config.toml
norm_place = "pre"
norm_eps = 1e-05
qk_norm = true
lr = 0.00366
doc_mask = true
steps = 4196
Each number is 50 + 10 x the weight over its row's rms, rounded and kept within 0 to 99. Layers, rows and columns count from 0. The size before them is the row's rms in percent of the matrix's.

# layer 7 attention value, 256x256, rms 0.186, rows 244-255, columns 0-63
077:60 40 29 44 54 57 41 32 51 37 49 42 37 54 56 51 53 23 42 47 45 51 57 57 49 45 65 40 52 41 52 37 43 64 60 48 61 45 67 33 51 68 42 55 49 52 41 42 56 51 44 60 62 59 59 36 51 55 52 51 42 45 34 56
078:51 48 56 39 51 51 62 44 42 43 40 31 45 53 42 31 64 55 48 40 46 44 36 51 40 60 39 53 63 68 35 42 61 65 48 65 40 56 55 48 58 52 42 66 45 51 49 48 49 47 62 49 36 54 52 40 52 42 78 30 24 60 47 52
076:53 39 27 48 23 48 41 48 53 36 49 41 67 74 62 73 31 38 38 53 43 73 35 56 50 58 37 51 54 65 56 48 43 54 51 52 61 64 26 30 36 41 53 60 62 42 59 63 50 56 54 54 49 54 49 41 47 41 46 47 69 64 46 53
081:62 59 42 60 55 59 50 58 34 47 43 42 55 61 49 50 43 53 65 60 22 60 39 62 70 72 46 46 55 60 37 41 31 35 37 58 66 41 45 71 42 68 45 44 62 56 57 52 59 39 30 51 38 49 69 53 57 44 60 36 36 31 38 40
077:57 47 42 72 69 56 48 38 56 66 44 55 42 43 58 35 65 57 47 62 32 46 49 68 35 43 48 46 42 58 58 57 48 57 58 53 53 48 54 42 34 49 43 51 41 42 41 51 43 60 40 35 33 50 35 40 53 46 47 16 57 52 37 55
077:56 51 40 41 42 38 52 47 55 31 47 40 54 50 58 57 38 62 44 55 54 62 60 31 39 32 45 39 44 33 38 48 46 58 57 51 47 38 41 63 43 38 48 59 70 46 46 37 51 50 53 62 58 56 50 63 58 40 60 44 47 56 58 51
077:52 55 49 56 46 29 46 52 65 54 40 56 41 42 57 49 46 38 64 18 51 47 55 43 60 62 48 36 59 32 38 53 54 49 46 55 55 57 60 58 43 58 38 62 56 50 46 57 52 41 44 45 61 47 45 60 50 58 41 28 49 42 28 62
078:37 51 58 45 44 52 61 58 59 46 37 44 42 48 39 51 58 58 65 61 36 46 58 41 47 50 55 47 42 62 60 45 44 43 53 74 50 63 57 67 56 38 48 70 33 57 31 50 57 42 49 36 60 56 32 39 54 49 41 59 59 45 41 48
069:73 48 66 55 55 45 63 48 40 52 56 43 59 39 59 51 42 53 60 44 41 61 65 44 55 45 50 42 39 35 62 61 45 51 47 54 26 47 35 58 24 50 42 21 41 65 50 30 55 48 39 42 61 28 57 62 51 30 65 44 50 57 58 35
080:45 64 71 49 65 53 76 38 64 84 60 44 52 49 46 52 47 64 50 56 62 47 52 41 42 44 42 48 28 60 45 56 42 63 54 57 44 59 37 59 58 33 38 67 72 55 44 58 42 51 59 60 61 37 53 44 57 48 53 60 38 40 40 48
079:43 49 41 51 32 55 65 56 38 57 53 43 50 53 75 47 52 55 48 54 41 50 47 56 59 56 40 57 61 39 49 46 59 36 43 51 57 58 43 46 61 44 51 57 61 51 78 60 45 50 61 33 40 46 56 50 70 43 55 53 53 25 43 38
074:60 63 49 62 56 52 51 54 74 39 38 44 44 25 52 43 39 55 45 55 37 59 66 34 63 65 48 55 44 60 73 60 45 46 59 63 60 40 45 48 45 39 62 50 37 52 48 36 54 56 50 48 48 39 44 54 54 48 38 55 51 41 51 43
# layer 7 attention output (transposed), 256x256, rms 0.597, rows 244-255, columns 0-63
084:43 56 57 59 54 49 31 51 53 40 36 54 54 48 46 52 44 66 46 32 44 56 61 50 60 57 40 48 60 50 50 62 56 51 29 54 47 57 41 33 56 63 47 55 50 55 40 61 40 53 60 57 43 43 61 52 40 48 50 57 50 47 51 48
083:54 63 59 52 50 52 47 73 56 60 46 61 60 46 63 67 44 51 51 58 49 46 70 43 49 55 43 35 44 46 58 60 28 62 36 45 49 52 73 48 56 60 60 48 39 45 53 64 73 62 31 50 60 63 50 43 60 64 50 55 51 28 45 33
079:59 68 60 55 62 70 42 63 46 54 56 49 45 29 67 22 65 46 49 62 44 49 63 66 49 55 51 58 56 44 45 38 54 44 50 58 32 35 61 51 62 49 60 50 50 54 31 54 43 53 56 46 49 33 43 61 52 50 57 57 62 52 56 47
083:66 53 65 42 53 42 68 32 63 69 40 59 38 57 54 51 57 32 48 47 54 37 66 30 29 39 52 51 52 56 52 54 84 59 58 43 36 51 48 30 38 39 34 59 47 58 52 41 38 52 59 41 49 61 39 48 52 49 45 58 62 47 62 46
081:39 65 38 46 49 53 31 51 37 41 55 43 44 51 45 60 33 53 62 46 50 49 38 49 62 60 35 53 31 43 60 53 38 44 52 55 59 53 45 46 59 42 62 58 47 49 71 50 61 62 58 51 40 50 47 69 27 57 37 79 39 41 57 38
083:34 32 61 54 49 61 58 55 35 61 42 62 45 54 44 64 57 56 48 45 41 45 55 53 65 71 57 56 54 58 41 48 44 50 51 55 45 57 45 73 60 44 51 50 51 57 49 55 58 47 47 32 43 25 59 54 36 44 50 51 58 51 25 47
083:29 49 56 58 45 47 47 62 47 49 55 46 64 62 45 27 50 60 39 74 49 50 26 49 46 42 58 57 43 51 60 43 60 61 50 25 48 52 25 64 38 34 59 49 45 46 52 57 37 62 63 55 48 55 61 41 51 63 54 62 40 41 65 53
085:66 44 49 73 56 47 47 64 49 65 50 63 60 50 50 55 53 36 32 42 55 46 41 53 50 56 54 48 51 43 62 50 31 38 62 46 48 45 39 38 44 50 52 62 51 35 52 56 51 65 44 51 33 49 68 52 68 53 56 58 65 60 37 31
076:28 48 43 45 55 56 43 49 47 47 46 48 56 47 39 45 49 65 55 67 51 40 37 63 52 44 44 56 59 44 32 46 47 56 45 48 59 45 59 48 64 45 36 35 61 49 38 66 29 48 48 43 48 56 45 54 38 38 41 42 48 43 41 58
086:49 26 57 50 39 34 46 55 55 37 41 42 55 45 67 43 42 57 42 61 43 41 48 55 59 54 48 44 58 52 51 60 62 35 50 48 51 61 49 56 47 53 58 52 30 49 53 59 72 32 47 47 45 71 53 45 47 51 44 51 46 53 50 55
082:52 36 48 67 53 50 29 36 53 68 53 40 27 53 22 63 50 34 49 62 61 49 37 40 41 41 45 59 42 59 61 67 60 51 57 54 38 37 62 45 50 37 44 69 48 63 49 38 46 61 39 56 47 56 41 48 37 52 44 42 53 58 50 54
079:32 58 52 46 41 49 44 57 32 61 52 51 58 57 58 54 60 47 58 32 54 38 35 73 45 53 55 49 51 50 29 38 55 40 52 41 49 50 51 63 79 71 50 49 51 55 57 71 39 51 50 43 53 49 35 45 49 50 57 48 67 57 50 52
# layer 7 MLP up, 768x256, rms 0.191, rows 0-42, columns 0-63
094:39 62 64 58 29 53 44 60 60 54 41 54 42 59 41 50 51 39 53 36 37 66 54 40 47 46 28 48 37 58 57 35 47 56 63 69 50 46 62 40 62 38 49 66 35 45 53 64 73 53 43 61 51 65 50 59 59 63 52 55 43 64 55 66
100:50 51 43 41 59 37 38 47 64 58 53 39 71 53 44 48 58 62 41 60 49 50 70 40 55 69 65 52 40 61 58 53 63 52 58 58 38 45 50 53 45 36 60 60 45 55 51 53 33 35 47 49 49 49 49 51 55 31 41 34 47 35 42 48
089:44 45 41 61 53 55 40 51 52 35 47 46 72 65 60 42 59 41 68 57 24 49 46 52 50 48 46 39 62 51 59 45 69 57 44 48 57 43 45 58 66 42 37 44 59 54 70 49 59 51 54 47 48 48 50 55 52 50 37 52 71 55 31 38
102:68 42 60 33 54 32 50 58 64 54 55 40 54 53 55 57 47 54 65 58 69 47 40 63 43 46 66 45 61 44 57 66 39 54 57 37 55 46 61 60 55 54 43 40 59 50 52 55 54 53 43 38 60 55 58 52 64 46 47 23 44 40 59 37
092:52 54 52 58 30 49 31 43 51 51 62 60 55 71 20 48 48 52 43 42 51 47 55 40 32 54 43 49 62 43 60 49 62 55 58 39 59 60 64 52 42 62 52 54 61 46 65 61 47 49 45 42 59 39 48 57 49 42 71 48 55 52 68 56
102:72 46 39 48 47 40 52 55 51 45 73 63 58 48 48 52 35 44 54 54 39 47 48 55 60 40 48 63 67 43 56 60 45 61 55 47 64 30 28 50 57 36 63 44 54 52 66 63 61 54 48 59 48 55 64 42 40 33 41 46 46 47 65 41
093:59 50 45 44 64 46 44 65 59 52 41 64 61 61 35 36 39 50 54 44 37 45 48 34 51 47 60 60 39 40 69 52 42 56 49 35 52 45 47 36 53 67 35 46 31 47 62 74 61 58 42 54 44 45 66 43 34 64 33 32 72 48 46 46
116:54 48 48 63 52 47 68 52 65 73 34 55 48 57 74 53 51 39 56 53 47 39 65 54 41 52 46 61 48 54 32 59 55 65 46 51 60 52 55 52 55 54 67 64 55 55 33 49 59 58 45 45 60 40 49 31 54 49 53 39 45 48 64 49
095:35 45 54 64 58 46 46 51 64 52 55 24 38 41 39 48 51 30 71 44 41 51 54 52 42 58 58 41 47 42 53 59 49 49 45 56 41 44 60 54 46 31 55 49 46 50 45 43 42 45 41 70 55 43 69 34 62 58 50 57 66 60 57 48
093:55 39 43 48 48 67 52 39 53 42 30 66 52 63 47 26 52 41 39 65 51 46 46 52 45 44 63 64 52 57 38 53 41 45 54 52 55 40 55 48 35 48 60 63 37 35 56 71 45 60 54 42 57 57 45 55 71 56 55 60 45 54 60 52
097:55 57 56 56 46 46 65 60 58 59 59 51 55 47 32 51 43 74 38 67 57 67 46 46 59 47 61 56 48 54 55 58 50 49 37 54 39 49 53 61 41 48 40 61 66 54 63 68 51 33 42 39 51 36 54 37 38 33 31 55 46 43 46 52
099:39 36 53 46 56 49 61 49 42 47 48 34 48 54 52 51 44 57 52 56 45 46 40 58 55 68 47 43 57 53 31 53 46 41 34 46 41 38 57 48 48 44 53 64 36 50 43 70 62 35 51 65 49 38 44 42 70 49 57 39 60 55 52 45
094:50 48 59 56 40 36 45 66 65 41 47 56 61 50 43 46 46 37 37 49 53 49 62 54 51 43 60 44 45 43 50 71 52 56 48 40 51 48 48 54 66 34 50 52 63 28 32 55 49 42 61 54 59 45 46 46 41 57 53 55 63 54 53 50
104:49 56 67 47 65 35 51 46 42 43 50 43 57 68 57 58 37 52 57 79 55 56 32 70 50 61 64 49 46 37 39 53 47 51 52 55 44 53 53 58 51 20 48 75 40 44 70 46 41 43 49 59 55 50 41 57 39 47 48 38 47 50 47 55
100:52 56 53 52 46 36 45 45 63 47 48 53 46 53 49 58 76 46 70 32 53 26 45 43 57 50 59 55 63 58 51 48 40 51 46 54 58 65 57 36 54 47 46 41 36 53 49 52 40 41 52 26 45 56 58 45 69 42 50 51 43 35 35 54
098:66 60 60 56 44 34 58 44 61 57 40 54 48 45 45 43 60 58 53 49 62 29 62 39 56 55 55 56 37 60 39 70 61 51 40 45 48 52 53 37 59 51 54 45 59 53 60 44 39 54 50 70 51 38 62 44 41 44 48 60 40 42 48 76
098:53 48 56 57 47 53 56 69 28 40 45 55 42 53 61 60 63 62 54 51 51 55 42 59 58 48 51 58 67 60 43 44 53 35 44 27 50 69 64 42 37 28 39 43 48 41 55 55 50 69 51 45 43 37 61 34 45 38 42 40 50 62 56 34
099:56 47 56 54 50 36 38 44 37 76 67 27 35 52 56 39 39 60 23 54 60 69 62 68 56 60 63 46 57 40 54 46 39 52 50 46 61 63 53 53 47 43 61 33 58 64 38 63 53 33 78 58 40 64 50 39 52 56 37 47 45 51 72 69
092:31 40 48 62 63 40 51 66 35 71 48 32 43 55 54 41 35 44 41 48 46 38 59 37 45 52 41 39 38 55 43 46 71 58 43 44 65 44 46 75 57 47 50 30 58 45 56 50 47 35 42 47 36 63 47 31 46 40 50 62 52 42 82 37
108:47 45 40 34 38 60 30 65 43 64 62 31 59 39 44 58 54 55 53 54 42 48 44 54 32 49 40 57 54 51 43 45 61 52 51 47 47 56 39 37 43 56 47 52 46 41 56 35 54 42 57 58 50 50 43 54 38 50 56 33 41 39 49 27
107:41 42 53 67 65 41 58 52 53 37 49 48 47 48 60 32 51 47 58 69 62 54 47 32 47 58 63 72 54 59 32 53 57 69 35 63 49 72 59 51 46 26 53 50 47 51 50 59 69 44 35 62 50 46 67 28 51 49 37 48 62 70 38 55
103:47 37 67 52 40 55 65 41 48 41 57 45 39 68 48 50 56 54 50 39 49 47 46 50 57 54 43 45 83 71 63 33 65 50 52 54 35 44 63 56 64 44 50 53 41 51 43 49 35 65 51 79 49 48 48 30 59 41 45 59 63 46 51 64
105:34 42 57 44 55 45 54 43 54 73 24 66 64 69 67 55 60 49 60 67 65 58 34 62 40 47 47 47 53 44 71 46 38 50 43 61 44 58 46 59 54 48 46 58 61 31 54 42 49 45 50 57 44 72 24 54 47 56 59 62 58 52 41 51
097:46 56 57 46 35 39 54 57 44 58 44 45 51 57 51 34 52 64 54 61 61 61 61 43 60 49 49 54 54 59 61 50 53 53 43 43 44 58 34 46 48 32 60 51 64 54 59 31 66 45 49 58 49 44 61 41 66 60 49 53 46 58 50 65
097:58 25 59 33 54 58 45 48 38 43 57 51 58 38 51 42 43 53 36 63 45 42 37 42 53 49 59 48 38 39 43 42 52 43 58 61 52 42 52 70 42 52 57 53 58 55 52 46 38 33 56 40 55 28 37 54 62 35 39 51 57 29 57 54
097:42 46 49 59 50 54 60 49 47 40 57 53 37 42 50 32 33 29 46 47 38 64 63 50 53 43 49 50 44 43 47 64 48 61 46 57 58 57 56 22 66 36 31 39 55 38 44 50 41 53 59 38 34 54 45 27 61 45 35 48 50 59 38 67
101:52 41 55 50 52 46 46 55 52 55 67 57 41 42 45 55 41 27 45 49 46 65 48 51 61 27 66 40 43 49 58 63 47 45 55 44 71 63 30 61 68 46 49 42 35 51 41 38 32 41 55 34 47 67 36 43 53 57 55 49 62 52 51 48
111:35 56 71 60 50 41 84 53 50 43 65 46 51 47 44 53 46 33 59 50 56 30 49 64 43 65 55 56 45 59 57 51 54 51 51 49 60 63 56 56 47 29 60 38 45 52 61 28 41 57 56 60 60 47 44 53 45 47 41 55 41 44 34 52
105:82 38 63 49 48 44 49 53 47 57 53 51 50 51 41 47 53 70 52 29 49 52 51 39 46 60 51 51 39 43 42 62 56 44 38 35 55 45 39 38 63 58 55 54 50 51 56 51 60 32 51 64 48 33 42 60 72 51 66 54 32 50 34 42
088:52 31 51 67 33 57 31 50 54 54 58 56 92 54 40 56 42 53 64 61 47 52 49 58 47 43 46 41 44 54 76 46 53 43 39 78 44 56 41 68 40 50 34 46 49 60 45 59 59 50 55 52 52 25 50 51 29 49 42 46 50 49 32 39
100:52 59 44 42 59 41 53 63 75 56 28 31 53 52 51 46 57 43 62 48 55 43 46 53 56 51 53 43 53 44 63 44 59 48 58 40 63 63 64 51 64 42 53 64 52 46 33 49 66 49 55 54 50 67 47 28 29 57 39 43 42 50 54 50
107:45 50 52 63 67 40 40 71 59 46 35 53 47 42 49 65 52 62 60 35 57 39 39 40 71 39 63 70 68 33 45 39 51 50 45 42 51 60 50 54 42 54 38 47 53 57 45 63 45 55 52 41 36 41 53 51 54 49 60 44 46 46 61 41
104:58 29 60 37 48 45 18 56 38 50 67 58 57 67 42 56 33 54 44 63 64 70 47 43 49 60 66 35 48 41 48 48 45 66 43 53 45 35 46 44 59 48 50 38 52 57 43 56 47 41 48 58 46 39 46 58 48 41 62 59 36 43 57 43
099:37 48 55 66 32 49 61 40 37 54 40 43 63 46 54 31 37 41 58 58 43 46 60 47 41 41 58 41 47 43 49 71 26 54 51 56 53 48 45 63 54 45 54 14 35 62 63 33 58 45 40 56 51 49 39 68 50 51 43 66 51 47 61 40
095:65 40 42 46 57 59 51 61 36 44 61 28 44 71 49 53 52 62 60 33 51 49 46 52 25 62 64 34 36 26 54 38 60 49 49 68 70 51 62 58 51 45 45 50 40 69 37 55 59 50 48 52 33 47 63 58 37 51 43 35 62 51 53 49
106:77 54 48 74 41 54 47 54 45 53 39 55 45 43 67 56 44 43 53 38 59 42 44 63 34 46 71 60 51 35 58 58 66 44 59 44 37 45 41 53 41 47 42 52 48 36 39 43 54 48 53 55 54 48 57 52 53 36 48 44 70 39 52 52
099:61 52 63 48 44 39 52 38 40 50 48 48 56 67 62 51 29 19 42 46 49 54 54 52 47 57 62 41 46 52 45 53 31 43 38 41 40 53 63 39 58 55 40 32 58 58 33 47 57 47 68 56 27 47 42 63 26 40 67 65 42 68 52 51
099:33 48 46 52 44 56 47 56 42 64 54 53 33 32 58 48 60 44 67 59 71 56 50 43 44 74 68 55 71 39 56 59 77 44 47 43 51 64 50 51 43 42 31 59 50 50 39 72 59 60 47 35 52 54 53 44 42 52 50 50 49 18 48 54
101:44 67 60 60 69 51 60 38 43 45 53 56 53 44 57 55 43 57 61 49 51 45 54 72 52 60 57 65 57 37 50 50 72 55 49 66 60 57 54 67 42 50 48 62 44 62 49 52 49 53 51 45 59 53 46 44 66 45 54 49 52 50 65 47
090:41 40 57 44 46 42 37 39 46 42 69 59 52 63 52 51 42 46 39 65 63 37 52 49 42 31 50 44 56 67 52 32 63 58 31 56 57 52 55 48 49 48 29 38 52 34 53 46 48 48 55 53 68 43 58 41 56 43 42 46 42 40 66 52
099:50 63 42 57 45 50 55 48 44 62 56 56 43 53 61 56 48 39 60 48 69 45 59 48 29 38 44 54 33 45 51 32 59 49 52 48 34 36 52 58 39 43 60 55 39 52 54 51 39 41 53 52 47 59 53 71 30 36 51 63 58 45 50 28
096:47 48 42 37 74 52 50 55 54 58 59 63 53 52 56 58 61 54 72 58 34 42 58 62 59 35 53 56 45 66 42 30 38 49 33 40 39 73 43 46 52 50 40 54 34 50 47 47 60 42 48 45 51 55 52 40 64 72 42 39 58 49 64 43
111:44 37 69 67 54 38 47 66 58 40 47 49 34 39 31 48 46 62 39 36 60 53 58 53 38 51 41 47 61 39 53 50 56 47 55 54 51 47 41 57 44 37 52 51 47 47 29 54 48 30 64 68 57 53 65 52 45 41 55 54 57 48 50 58
# layer 7 MLP down (transposed), 768x256, rms 0.312, rows 0-41, columns 0-63
088:53 53 48 60 55 58 56 62 33 57 51 55 49 55 69 45 48 58 56 39 44 51 49 54 37 47 44 50 47 54 54 67 41 41 56 45 34 49 52 30 79 50 49 47 49 51 58 56 51 68 42 50 33 48 49 58 59 30 55 55 61 36 57 57
101:45 58 53 49 34 47 53 30 62 24 58 49 57 58 53 52 33 42 57 53 54 51 66 47 45 54 64 45 41 53 58 44 34 60 50 48 50 61 49 44 38 63 44 59 84 59 48 64 49 59 36 35 51 41 51 47 51 59 54 52 48 50 55 42
085:62 52 58 43 58 46 57 45 41 54 64 44 54 41 32 44 66 40 42 42 77 59 35 49 43 33 61 58 45 59 40 43 48 51 31 50 59 41 58 45 52 43 43 51 63 57 63 54 54 46 52 48 62 35 40 45 52 57 54 51 49 53 52 49
095:62 35 48 42 35 39 74 46 51 36 31 37 52 40 58 52 63 61 58 54 50 59 42 51 56 46 55 39 43 64 45 56 46 51 44 46 51 41 65 32 61 53 60 40 45 55 42 27 62 49 41 37 61 47 39 38 52 49 36 46 46 43 56 58
095:59 53 47 43 54 42 49 32 51 63 49 54 62 72 48 62 45 37 53 41 52 64 42 41 40 54 51 46 58 58 56 58 43 42 57 55 43 47 45 47 58 45 51 54 58 52 57 55 72 55 43 31 40 72 37 35 44 63 44 32 53 49 55 58
094:67 46 48 55 57 58 53 61 52 62 51 71 48 52 69 40 53 43 63 43 43 59 62 32 33 46 59 53 29 60 33 54 54 55 40 58 36 67 59 52 60 45 57 46 53 55 42 49 44 33 34 71 40 61 52 54 57 38 66 54 56 49 45 42
094:68 50 41 43 46 27 54 54 56 27 54 44 39 57 53 42 57 56 58 62 41 61 51 34 49 40 47 57 63 53 43 54 51 49 43 48 53 61 56 70 51 68 63 64 56 61 53 55 45 62 38 48 49 50 48 42 56 45 53 56 40 59 63 50
114:32 62 55 52 55 45 71 45 57 74 44 55 49 37 50 39 53 28 41 70 50 47 65 65 69 44 54 45 39 40 39 46 54 57 53 48 41 60 58 44 46 52 47 66 33 48 31 48 45 51 30 60 38 42 52 45 55 53 46 35 76 47 49 52
099:45 51 54 54 43 47 49 68 53 42 39 59 65 45 48 44 67 29 48 52 34 32 58 64 40 51 41 44 42 39 57 43 55 40 54 59 38 59 51 50 80 58 62 45 58 28 47 56 46 49 61 41 47 43 31 50 36 42 35 53 61 52 50 41
100:26 35 34 44 57 49 54 71 48 25 41 62 59 49 70 33 51 62 49 56 42 65 59 52 65 45 52 73 59 65 66 45 41 49 55 52 43 37 59 39 45 53 51 38 44 58 40 47 49 56 65 63 32 47 59 40 48 53 61 59 55 51 60 27
098:42 40 35 50 37 42 27 56 47 49 48 35 44 38 62 40 47 46 41 49 58 60 45 51 56 60 50 36 38 47 65 63 37 55 40 47 48 50 45 53 52 54 38 77 50 71 75 72 44 43 49 60 37 71 43 59 51 44 35 57 41 64 45 60
097:59 65 36 60 51 64 43 60 46 44 51 37 65 51 50 46 61 43 36 54 50 61 35 77 41 44 47 56 69 47 38 29 73 60 61 54 50 59 62 46 40 47 57 59 41 66 42 42 41 65 43 53 60 59 52 63 63 39 52 32 47 63 52 45
099:37 47 60 58 36 47 56 58 48 55 49 50 86 25 59 39 60 39 39 46 50 50 58 44 53 63 39 43 64 62 41 46 36 43 47 60 54 57 57 50 59 47 59 43 54 59 55 54 49 39 71 60 54 56 56 43 49 35 61 56 36 46 48 57
106:54 47 61 51 52 48 62 49 39 60 39 58 51 53 60 39 48 43 35 50 46 61 60 40 71 37 60 45 49 52 73 45 44 38 63 45 43 67 61 31 39 38 62 43 53 57 55 39 49 47 62 63 41 52 39 63 55 66 54 44 45 41 73 40
106:42 44 37 36 30 56 52 63 51 53 39 49 52 62 56 46 55 32 47 46 46 44 50 62 51 57 40 39 70 59 53 46 56 51 30 60 36 40 63 37 49 48 50 54 55 35 50 47 56 50 52 45 48 44 56 43 46 56 37 61 49 42 54 53
096:42 57 56 30 40 62 57 37 65 50 61 35 50 52 48 52 40 60 58 66 48 59 43 41 53 49 50 40 56 59 58 35 50 51 56 59 82 38 55 46 54 47 40 52 34 39 42 41 58 51 48 55 51 48 58 49 40 46 46 51 60 51 46 51
101:38 38 64 39 58 59 45 51 64 23 36 37 51 49 43 54 52 43 64 50 44 42 54 59 42 35 59 53 50 48 26 38 43 47 43 60 68 38 70 53 37 47 39 41 63 53 62 51 52 50 46 60 56 54 46 40 49 52 47 57 46 49 50 47
099:60 56 56 61 48 45 62 46 62 35 46 48 45 61 41 43 55 59 49 36 50 59 31 63 37 33 52 54 39 49 41 65 49 40 47 47 47 34 50 66 76 29 54 57 56 38 57 42 37 45 38 63 53 44 40 46 35 50 57 45 71 36 27 61
091:72 55 50 43 61 48 44 44 53 62 54 50 66 34 57 50 58 50 39 49 63 43 48 56 55 43 56 50 56 62 49 57 51 42 51 70 68 58 44 37 72 57 48 43 56 54 43 49 48 62 50 49 51 33 43 64 39 46 52 50 51 55 57 60
120:48 46 44 29 51 57 63 54 43 50 48 57 48 47 29 52 35 52 48 54 42 52 59 42 60 27 57 41 51 65 56 57 54 30 44 52 51 55 50 56 57 55 70 52 71 35 69 47 50 56 61 57 51 44 37 39 43 40 43 48 53 46 56 54
110:57 49 52 48 46 44 55 48 53 64 27 56 58 34 58 43 52 47 66 52 60 49 48 32 37 52 37 75 63 43 34 43 44 55 37 44 51 52 55 43 55 42 51 63 59 50 50 62 54 59 45 47 59 56 68 51 52 35 34 48 58 56 38 52
109:53 48 39 58 48 61 33 39 50 36 30 27 45 42 48 21 51 54 49 38 45 25 55 37 47 61 56 52 58 45 59 42 65 53 52 59 60 45 49 59 64 52 48 39 63 42 55 44 52 42 53 80 56 57 63 44 43 42 69 63 52 38 33 49
101:62 42 45 48 37 61 68 58 36 34 57 77 45 44 51 71 66 56 52 46 48 56 51 39 57 47 22 52 65 45 45 58 48 62 48 47 54 39 54 41 39 50 42 46 50 66 44 60 45 58 40 41 48 51 42 35 56 59 64 37 38 36 25 52
104:48 48 42 51 50 56 56 57 64 37 59 37 50 39 60 48 51 60 52 58 43 45 46 52 47 51 52 60 46 53 44 47 47 41 57 46 38 46 44 52 43 37 56 65 54 33 59 62 53 23 51 59 52 45 47 36 60 59 62 62 47 62 70 44
097:59 56 52 47 60 40 47 48 55 40 54 50 40 55 35 36 49 46 47 55 35 47 54 38 50 38 58 40 56 54 46 51 34 52 58 43 46 50 86 44 43 52 51 48 29 80 66 33 42 50 42 68 44 44 51 49 52 34 65 45 67 46 57 59
094:38 38 49 45 46 52 48 55 62 53 62 42 46 45 36 34 39 55 30 58 41 61 54 42 41 48 43 72 61 70 68 59 52 46 45 52 33 42 70 48 67 55 57 36 60 45 42 67 46 45 61 33 49 49 68 48 33 60 49 35 43 38 33 60
100:62 48 51 64 39 53 51 50 54 41 51 59 33 32 40 58 43 34 64 45 56 44 54 44 47 56 54 37 61 50 47 35 51 68 35 48 58 38 60 60 52 57 58 47 48 50 57 45 49 35 53 31 47 59 56 64 43 45 55 41 53 75 26 60
117:40 54 64 68 41 40 47 70 53 58 56 41 53 52 58 44 56 54 64 56 52 53 51 64 51 51 52 55 57 42 38 59 36 52 38 48 63 78 43 47 62 52 61 56 45 67 55 31 53 50 55 61 54 41 48 49 63 45 40 54 38 38 46 31
110:54 36 44 61 33 54 46 46 58 47 45 45 46 55 44 44 43 60 48 34 60 41 57 48 55 73 49 70 45 44 55 55 53 49 60 54 54 50 58 43 48 43 47 68 41 67 52 60 57 45 24 61 45 54 58 64 62 24 57 58 33 52 46 37
091:50 65 42 49 55 61 42 46 53 45 38 42 60 46 60 40 54 43 44 50 30 44 52 48 33 56 64 39 51 54 44 46 41 64 54 47 54 45 53 45 23 66 52 41 45 50 35 58 54 50 53 45 57 63 52 53 41 53 54 51 56 49 45 41
092:37 45 56 52 58 40 62 49 32 51 42 44 36 55 63 45 45 58 48 78 55 58 43 53 60 42 54 64 35 56 36 57 42 52 57 49 55 34 65 66 54 54 22 59 54 42 33 45 53 51 51 42 40 44 39 51 53 53 55 57 42 36 37 62
113:54 51 67 41 46 43 42 47 39 53 39 53 69 56 42 51 41 45 70 57 54 43 32 39 43 42 51 67 55 47 56 25 59 55 47 56 50 60 54 52 41 56 56 67 57 54 54 50 41 69 43 53 44 54 26 50 31 43 59 37 40 48 46 50
099:66 62 57 48 76 58 72 57 44 50 45 60 22 78 41 75 39 44 49 44 46 35 63 66 50 55 66 65 49 34 55 59 64 57 45 28 58 39 53 42 59 76 58 41 55 47 41 39 54 35 44 40 58 53 59 42 47 39 38 60 49 40 71 54
097:51 51 62 39 34 60 34 60 46 60 49 51 36 41 51 46 50 48 76 34 46 39 60 62 55 68 33 38 40 60 56 45 45 55 45 68 36 47 54 54 64 61 31 43 67 59 42 46 40 45 56 62 51 55 43 74 49 44 65 44 42 54 58 44
095:47 52 49 42 41 42 41 64 62 66 50 61 50 45 51 50 49 46 30 42 47 60 34 52 50 44 54 53 50 44 28 45 59 44 48 56 45 49 52 33 64 47 48 55 34 55 42 50 47 46 56 56 48 39 44 48 55 52 58 57 37 52 40 64
112:25 46 49 47 62 49 63 43 68 52 44 50 35 55 62 44 64 62 57 47 45 60 54 56 56 59 36 46 40 51 40 47 45 50 35 46 46 52 57 38 52 32 58 34 51 45 46 34 55 56 58 57 51 64 39 46 60 44 14 41 50 45 60 30
100:31 37 39 47 39 53 46 54 56 57 65 63 48 40 56 58 63 58 62 55 57 59 48 47 67 54 59 50 47 38 68 43 67 44 42 35 45 47 50 59 68 41 50 63 42 49 70 63 53 51 52 36 50 54 36 46 40 74 60 48 53 42 55 49
107:40 49 49 46 45 70 51 58 40 50 38 36 41 60 55 67 52 46 59 47 55 66 33 37 48 42 55 45 40 51 37 35 36 60 37 61 43 57 28 65 45 50 42 61 48 47 36 47 49 42 53 49 50 50 37 49 61 44 47 49 57 54 50 42
105:55 55 65 66 39 63 69 47 46 61 46 78 48 56 63 55 60 41 31 45 58 61 55 51 65 51 63 57 50 57 49 41 58 36 53 41 49 62 60 57 46 72 55 48 46 55 57 49 44 34 55 49 44 55 54 39 52 52 51 51 45 49 54 66
092:33 34 61 65 50 65 51 50 35 42 37 60 52 47 58 42 67 65 50 49 40 40 44 51 48 52 62 27 57 55 41 66 56 46 58 40 50 39 61 52 42 41 53 55 49 51 79 55 43 56 68 39 67 57 57 45 55 49 58 52 55 44 44 65
091:50 61 53 43 37 62 57 58 60 49 52 47 63 29 50 48 51 43 45 58 29 32 29 44 66 55 55 44 44 44 54 59 51 69 43 43 47 58 48 51 29 41 66 50 59 62 51 48 59 49 51 53 46 64 57 32 61 56 57 22 45 48 38 56
094:46 57 30 38 57 56 17 69 45 47 33 55 46 60 29 57 45 56 46 37 72 44 50 81 55 51 50 64 49 56 51 39 58 63 57 40 51 48 26 53 61 68 47 42 52 47 52 49 54 65 51 69 51 40 48 55 46 38 45 41 47 57 60 46